config.toml
num_hidden_layers = 12
num_key_value_heads = 2
vocab_size = 8192
hidden_act = "gelu"
positions = "learned"
qk_norm = false
learning_rate = 0.011
warmup_steps = 200
decay_shape = "linear"
batch_tokens = 32768
doc_mask = true
max_steps = 4093
Each number is 128 + 24 x the weight over the matrix's rms, rounded and kept within 0 to 255. Layers, rows and columns count from 0.

# layer 4 attention key, 64x64, rms 0.431, rows 0-63, columns 0-63
[[146 146 120 176  58  89 165 106 133 127 161  99 134 149  73 112 156 107 116 133 134 122 142 187 165 130 123 127  58 161 104 127 128 132 113  53 135 142 138  98 103 138  98 110  65  82 149  99 155 114 110 114  95 101 165 127 120 112 127 145 133 131 168 147]
 [124 181 195 138 123 128 118 120  87 155 127 144 107 129 102 114  97 180  93 136 152  91 122 143 118 176 150 127 175 153  84 144 141 125 166 131 115 132 148 144 138 146 120 155 127 121 144 105 127 105 187 157 152 121 138 165 126 104 141 124 126 110  89 127]
 [130 128 111 148 120 189 141 119 158 111 117  99 143 178 125 122 120 107 107 193 123 135 171 103 134 150 136 115 121 119 142 143  84 178 164  93 133 150  89  69  85 142 152 141 136 121 131 139  79  96 190 125 129 155 160  83 125 125 144 108 155 138 150 131]
 [115  88 109 171 123 140 117 146 143 175 151 110 131 128 133 111 127 124  97 143 121 152 111 130 135 137 115 117  91 187 134  70  81 126 142  92  95  82 164 121 139  65 118  96 124  83 135 131 111 140 146 163 162 157 150 129 121 106 111  98 104 122 131 108]
 [156 132 102 131 125 107 147 131 182 111 102 140 156 175  89 118 150 133 146 121 145 144 156  77 133 166 129  98 125 148  87 152 104 125 103 148  99 115 155 102 113 130 133 140 140 112 148 155 122 146 122  97 138 100 137 138 100  79 168 118 159 111 180  84]
 [135 132 104  99 149  58 143 111 127 145 150  87 131 129 150 199 150 152 174  68 109 108 120 123  93 103 134 109 148  87 172  84 100 151 118 130 152 103 106 130 115 127 143 122 176 149 132 120 134 129 142 106  91 118 100 161 115 105  96 125 112 158 129 137]
 [116 114 112 144 116 112 139 221  92  65 143 129 157 157 100 122 174 107 106 133 159 114 112  99  86  80 128 114 130 104 136 122 136 103 142 114 179 109  98 151 109 127 177 152 117 162 143 124  66 162 132 125 101 115 114 153 111 124 104 107 127 128 134 127]
 [ 69 142  84 135 147 178 152  99  96 125 143 137 162 157 130 162 135 116 157 170 149 134 171 161 123 106 124 118  88  61 140 151 129 152 111 116 117 145 114 121 104 132 147 105 163 123 162 107 144 190 108 115 122 107 160 105 159 151 129 125  78 143 141 121]
 [148 203 108 146 105 168  93 116 115 129  99 117 123 136 107 108 105 130 106 110 127 155 155 134 117 121 107  93 157 102 129 111 118 175 142 122  91 102 135  94 128  97 132 138 115 130 124 186 188 119 112 124 130 109 190 116 120 147  93 182 132 114 137 134]
 [152 150 112 118 119 112 126 148 101 159 112 136 149 148 135  99 115 124 134  97 137 125 153 130 115  35 132 149  93 112 148 114 142 142 152 121 115 128 106 143 155 152 159 118 120 134 178  91 122 101 124 117 139 120 172 140  73 136 100 154 128 144 113 152]
 [127 113 109 122 130 113 120 174 149 128 154 129 105 130 143 131 133 152 151 158 170 120 177 148  75  80 104 125  75 134 105 147 144 134 140  92 162  80 131 114 135 144 124 133 144 135  90  84 143 153  56  72 139 137 100 115 155  91 156 129 186 171 149 127]
 [126 153 211 122 109 126 121 141 117 123 143 119  68 141 124 100 151 141 153 119  96 104 110 149 161 128 134  94 117 113 153 100 109 133 131 119  80  95 185 146  81 142 135 141 170 127 140 186 148 121 135 139  97 106 144 148 123 160  98 126 130 135 152 145]
 [162 137  99 120 124 150 152 130 100 135 161 171 129 186 182  86 159 125 125 122 161 123 108 110 147 125 102 104 106 136 136 117 148 145  80 136 156 154 113 111 108 115 155  76 140 133 132 101 139 115  98 151 122  65 140 144 100  56 112 143 111 116 163 140]
 [141 155 174 102 173 163 131 150 145 146 154 140 149 100 135 154 194 140 147 123 163 110 139 135 154 151 118 134 144  71 138 111 128 117 146 127 148 117 179 112 166 150 133 122 130 156 128  47 142  69  98 126  82  78 131 130  72 148  82 100 169 138 152 110]
 [134 110  77 117 140  95 144 147 115 134 168  88 139  78 112 175 168 119 109  99 151 107 166 167 110 130 106 111 103 123 125  94 118 108 131  74 146 158 139 191 127 148 158 103 159 159 169 143 169 128 101 163 135 120 141 124 103 130 140 105 143 145 126 159]
 [136 109 189 155 139  69 137 131 129  92 116 139 183 188 171 135 118 175 157 151  90  99 129 122 112 136 116 128 159 150 148 156 125 149 102  85 109  85 105 112 107 144  96 117  88 116 152 123 113 120  77  84 103 104 131  98 101 111 118 126 146 166 127 123]
 [ 98 173 109 158 140  69 117 133 122 115 124 101 142 128 135 117 178 107 134 138 144 137 117 130 166 155 136 133 119 115  87 134 101 132 131 102 154 134 140 126 112 149 113 149 115  96 176 175 108  74 143  94 105 159 190 115 150 105 127 126  93 150 174 134]
 [138 140 121 121 157  75 166 123 169 103 149 122  95 111 102  97 108 158 151 124  80 146 121 110 101 123 110 119  82 156 192  90 115 106 130 154 119 119 123 134 149 144  90 147 131 122 103 125 140 136 151 119 104 116 112 142 137 146 154 156 145 119 171 124]
 [107 118 155 143 173 163 145 146 143 124  90  92 137 115 138 131 125 123 156 183  95 103 120 127 152 139 195 126 121 122 112 153 160  92  96 101 113  85 202 109 133 159 103 152 122  81 162 122 158 128 116 125 143 170 130 117 110 101 134 192 146  86 103  76]
 [132 110 130 155 150 103  53  85 141 142 181 174 135 166 107 134  82 177 139 109 137 129 159 138 105 125 130 106 108 125 130 137 159 131  97 119 141  91 154 120 144 134 107 169 154 178 156 114 105 157 152 122 122 110 129  83  99 198  96 111  71 128 157 157]
 [127 134 113 180  71 106 128 129 113  91 130 116 150 114 127 140 124 106 166 133 119 169 113 110 140 134 146 136 141  89 122 144 150 128 164 139 109 122 117  90 123 169 110 168  94 108 121 138 126 191 130 138 166 155 116 120  69 142 140 163 140 132 101 121]
 [102 138 143  78 136 153 137 123 153 140  73 141 151 116 139  98  96 136 130 147 137  92  87  81 141 120 155 139 120 117 146  84 116 146 133  87 142 123 190 151 106  82  85 142 125  99 177 119 115 133 170 118 103 157 173  66 109 145 165 134 108 125 127 126]
 [103 104 114 119 110 150 144 162 141 124 125 120  85 128 101 129 109 118 151 121 138 101 168 121 100 107 107 114  99 123  83 137 131 163 190 112 149 133 142 159 136 134 104 144  84  77 140 111 139 113 126 125 140 120 112 121 161 151 132 155 182 161 120 149]
 [167 151 122 152 114 127 130 196  99 122 154 150 167 118  85 173 149 144 116  87 152 102 133 114 143 140  87 125 109 141  65 101  81 142 138 127 161 162 115 115 167 160 138 146 163 160 101  69  45 204 114 128  95  76 113 123 130 152 120 127 118 144 138 171]
 [126  64 114 149 129 166 116 129 118 117 139 142 119 105 161 111 167 133 130 167 161 116 150 121  92 120 100 137  90 155 142 118 147 178 105 126  92 130 126 105 100 141 125  81 152 158 111 126  84 182  86 152 155 120 113 117 135  99 118 142 139 116 140 144]
 [129 122 159 166 122 142 101 139 128 123 128 130 108 100 130 148 140 140 110 145 178  72 103 121 157 140 144 110  94 101 102 132 120 137 111 107 112 134 142 107  97 166 115  91 108 129 138 159 144 146 124 113 137 164 132 151 166 127 139 140 130 127 147  80]
 [ 81 124 121 179 152 199 127 126 126 145 130 141 117 130 113 150 146 168 118 117 129 101 137 164  84 146  97 124 131  79 120 159  96 149 186 127 148 109 119 105 199 136 124 123 135 128 135 135 159  94 124 102  87  87 147 131 172  72 118 171 112  88 148 127]
 [158 141 155 133 129  92  93 111 154 133 114  96 137 130 118 125 108 156 110 110  92 124 163  87 143 136 104 100 142 154 132 162 140 124 105 122 101 109 101 166 177 116 141 164 137 117 180 134 157 113 138  97 164 146  91 139 126 132 147 114 102 132 104 113]
 [135 114  97 102 125 133  89 144 115 137 104 184 100 113 121 160 112 122 175 143  96 138 160 124 163  88 178 146 103 159 119 132 188 105  92 189 153 167 107 125 133 138 109 124 159 119 165 123 152 135 161 136 177 154  99  95 172 115 147  99 102 184 101 128]
 [128 123 136 118 127 134 165 129 136 204 135 108 127 125  98 159 151 150 191 138 145 157 132 102 118 128  73 148 142 135  94 116  76 150 164 136 112 136 163 112 109 144  99 158 140 117  97 127 166 118 130 104 116  75 157 149 101 137 162 136 142 129 135 134]
 [111 133 118  81 143 157 141  94 130 146 196 125 133 179 137  97 130 135 126 154 170  65 145 124 176 150 121 117  93 136 162 132 112 136 137  94 136 166 127 150 129 118 131 106 137 176  61 127 112 110 116  81 148 171 117 151 111 177 139 111 136  56 123 136]
 [133 109  56 136 155 115 136 108 102 151 122 169 142 137 174 140 146 144 119 158  90 164 112 118  96 115 156 164 129 115 165 117 113 107 133 110 192 140 110 121 124 164 114 132 142 159 150 125 113 106 106 168 126  94 103 151 196 110 138  95 137  99 109 143]
 [164 117 155 110 119 123 144 146 168  94 131 125 150 124 124 113  75 128  90 121 103 114 126 137 137 146 157 152 142 109 176 149 165 120 117 152 139 119 148 140 108 152 153 124  93 114 128 117  97 144 100 157 154 122  96 125 136 121 117 107 144  97  89 152]
 [ 87 138 135 159  90 144 118 148 151 129 119 157 128 131 148 111 117 107 134 152 127 136 142 114 107 121 153 118 131 147 146 102 143 152 140 123 145 125  97 109 123  98 109 130 112 109 174 160 111 134 151 101 110 130 144 146 125 138 124 147 146 140 143 119]
 [103  86 139 119 133 185 134 131 124 144  72 118 117 141 147 119 149 109 117 155  98 135 123 105 126 131 131 136 129 111 101 189 134 136 153 160 150 157  81  92 122 138 110 116 108 131 111 121 124 121 103 141 139 141  92 126 131 147 152 174 114 184 114 122]
 [128  98 118 135 107 117 135 113 133 116 150 129 126 147 111 165 140 115 105 156 125 159 110 101 133 119 102 150 157 118 150 123 122 137  96 130 112 144  98 121 162 103 104 120 119 134 106  99 110 162 104 138 137  99 139 152  85 151 159 142 119 134 137 114]
 [172 125 139 139 149 128 129  86 135 127 139 118 145 122 112 132  86 154 154 143 152 142 140 157 119 122 146 144 124 110 139 133 128 102 129 153 122 129 132 161 128 117 149  89 140 110 148 126 156 116 142 142 127 110 114 103 122 154 123  78 161 103 124  86]
 [131 118 131 109 130 129 111 138 135 114 137 116 122 128 107  84 129 137 114 110 129  94 143 146 150 148 129 136 104 115 113 131 110 142 156 100  92 103 131  99 134 138 105 145 117 100 118 130 153 118 137 117  97 156 121 111 133  97 132 125 135 128 136 103]
 [154 112 143 142 117 134 124 122 115 139 100 148  87 102 161 129 114 160  98 145 120  84 108 125 134 136 140 144 169 120 123 121 149 148 138 139  86  95 131 171 153  74 121  85 135 133 104 126 139 126 134 110 136 172 155 130 134 118 112 188 130 151 117 113]
 [ 91 109 124 164 140 129 112 120  86 121 151 135 139 127 137 151 113 116 118 139 119 146 114 152 122 126 170 117 160 138 117 173 170 116 130 178 150 133  81 109 158 144 113 134  97 177 137 152 142 132 131 140 125 150  82 141 153 108 127  94 136 156  87 140]
 [151 123 156 129 136 100 148 127 128 144 152 138 103 143 130 104 153 114 120 100 139 121 151 128  99 119  88 128 111 113 130 143 134 112 174 141 145 107 145 153 110 126 134 146 146 133 135 120 146 110 149 123  99 116 115 146 155 136  99 140 138 131 141 142]
 [112 107 185  97 114 138  95 107 141  80 132 124 130  85 102  98 147 122  99 115 157 132 136 144 129 156 152  82 124 114 170 104 144 145 160 124 137 118 147 114 126 115 123 168 112 136 132 135 159 123 133 164 115 120 132 116 138 152 109  97 158  84 130 110]
 [152 120 123 126 154  92 108  88 159 106 146 106 154 160 110 104 110 156 114 122 157 122 142 156  95 152 113 105 133 114 116 132  89 154 125  99 134 127 175 134 128 162 162 108 134 144 152  89 140 134 152 156 154 123 121 151 126 130  86 118 130 128 140 183]
 [147 132 131 129 107 109 102 123 119 144 130 143 139 125 160 132 127 139 122 142  90 104  95 110 129 113 157 122 122  99 145 128 155 136 144 126 131 103 133 142 139 112 119 119 146 121 141 107 151 134 110 141 172 120 124 129 118 136 123 106 144 128 106 104]
 [110 112 122 126 123  90 119 114 100 162 120 128 122 111 115 130 126  97 142 161 143 161 158 156 131 125 112 102 115 131 142 156 117  95 127 124 143 130 112 144 101 117 122  90 124 134 111 118 132 153 118 133 148 133 117 154 106 109 117  99 137 163 158  78]
 [117 117  96 141 146 171 115 148 154 137 149 172 150 132 117 178 133 120 123 118 120 131 164 131 127 131 101 120 109  91 107 143 138 153 123 158 136 139 108 111 127 142 141  95 136 114 106 122 100 156 123 118 152 122 142 169 193 131 101  81 121 167 172 143]
 [170 134 173 127 138  78 108 130  96 141 105 111 174 115 164 147 112 135 108 152 120 122 130 117 121 122 140 141 157 149 107 136 133 116 140 142 101 124 137 103 109 144 126 125 132  91 136 105 115 103 140 106 161 154 138 104 147 116 156 109 132 126 102 101]
 [124  86 139 136 187 146 105  98  83 128 141 121 122 110 121 111 115 138 153 133 129 159 133 104  85 126 163 139 149 125 106 145 154  88 112  98 114 151 113 161 122 132 105  99 171 164 145 113 125 122 144 158 146 161 124 130 134 153 115 137 101 125 111 112]
 [163 142 155  88 140 131  94 124 130 164  79 124 121 125 112 139 113 132 112 127 160 134 117  95 163 153 154 107 100 147 127 118 155 111 124 146 119 149 122 128 153 103 147 126 164 146 152 138 125 167 165  94 141 119 104 134 102  99 147  85 127 130 120 100]
 [124 117 114 135  92 113 136 131 162 141 102 111 107  93 114 112  98 126 124 168 119 115 147 116 138 156 132 151 126 128 106 130 130 114 145 153 105 108 124 122 141 124 130 139 105 118 129 102 140 129 134 128 147 149 129  98  98 159 131 145 132 123 144 118]
 [ 95 134 147 147 104 152 151 132 115 147 133 117 117 158  93  87 122 105 110 161 116 147 124  96 174 160 117  96 121 133 100 103 136 130 159 142 115 134 147  98 124 125  86 132 107  88 129 171 170 107 140 120 116 110 191 143 119 113 130 118 154 174 138 111]
 [134 123 102 134 155  95 120 129 121 137 148 154 134 157 124 141 115 112 130 109 128 128 151 122 130 117 163 100 117 125 136 120 148 109 124 142 178 110 118  95 161 132  93 130 134 151 120 101 133 117 130 107 109  81 112 153 146 140 113 107 108 105 126 137]
 [132 164 159 133  93 129 126 106 123 165 121 114 134 136  95 117 102 133 123 121 132 136 138 143 128 114 134 110 120 131 124 120 122 149 115 139 105  97 125 125 114 110 109 146 118 150 163 134 137 115 118 111 107 113 174 145 116 108 141 162  73  85 154 151]
 [121 166 112 149 103 120 173 135  88 108 148 133 123 132 130 138 130 144 113 134 123 116 134 128 102 117 130 120 119 141 156  95 117 137 147 151 118 125 101 119 166 159 113  84 107 144 111 125 135 124  92  67 117 125 179  84 113 140 102 120  82 131 145 169]
 [129 175  69 140 128 116 112 120 101 179 135 123 138 118 115 106 104 131 112 138 122 103 134 130 127 110 153 114 158 127 118  93 111 138 110 165 132 146  74 132 140 138 115 122 131 137 129 149 116 136 105 126 116 116 156 100 125 126 144 178 145 126 127 126]
 [145 160 116 173 110 106 153 138 125 128 142  93 113 127 104 137  85 126 120 125 129 132  79 119 119 122 114 140  63 122 117  93 136 120 137 109 117 151 131 131 126 113 165 121 115 120 137 136 138 113 141  71 111 126 173 134 130 136 149 148 117 130 132 125]
 [110 112 112 100 118  92  80 133 123  85  99 132  91 133 139 108 121 129  71 126 105 141  89 115 118 116 179 141 151 109 116 106 156 101  78 182 141 126  91 109 157 103 103 153 109 118 126 142 124  84 147 122 138 148 100 124 114  96 111 128  92 166  91 111]
 [172 126 131 113 117 131 121 156 145 116 132 123 160 107 112 130 114 122 110 126 113 120 123 113 137 138 115 170 146 132 141 125 110 125 153 103 134 135 160 135  90 101 157 135 136 131 134 112 129  79 149 182 133 107 118 101 128 132 133 103 152  94 121 152]
 [100 138 152 121 119 145 110 156 129 110 134 125 124 124 122 117 158 125 128 124 169 144  93 124 131 121 125 125 122 127 119 116 112 134 105 154 118 156 154 122 127 106  91 148 123 152 105 125 171 156 126  84 125 146 160 141 115  97 131 158 135 151 144 125]
 [140 110 104 136 105 124 139 150 110  92 152 157 169 109 139  91 152 149 110 138 137 119 161 137  99 134 139 182 113  93 114  79 139 120 110 129 150 162 112 137 123 158 162 144 168 175 141 122  97 125  67 149  93 121 107 110 147  99 119 123 131 123 102 158]
 [115 141  93 116 138 127 141 158 118 122 156 107 117  97 106 170 174 107 135 114 190 149 130 143 122 111  97 101 111 136  98 103 153 131 153 154 166 124  86 113 139 117 154 104 136 129 119  65 131 195 105  89 106 110 139 147 128 107 131 113 131 177 142 123]
 [108 107 117 143 124 148 171 144 163 139 184  91 114 138 113 140 152 168 142 104 125 133 147 140 105 102  94 100 102  81 120 125  94 163 154  80 138 110 161 110 102 130 109 120 144  95  92 149 127 114 108 103 110  78 159 149 103 139 132 132 150 115 155 155]
 [113 172 124 147 171 146 116 118  98 117  85 128 101 160 141 100 119 132 137 154 132 140 124 111 121 114 150 128 149 111 113 155 131 112 125 106  97 124 133 140 115 121 123 136 123 103 138 157 135 102 115 133 147 156 136 120 147 125 146 127 133 124 119 130]
 [154 133 120 140 156 129 157 133 121 113 123 131 165 154  98 131 165 142 135 129 140 131 126 103 104 127 107 139 150 121  97 115 127 109 124 136  99 114 147 148 140 118 158 135 103 150 145 144 114 135 113 140 104 107 124 139 121 148  83 113 150 142 155 100]]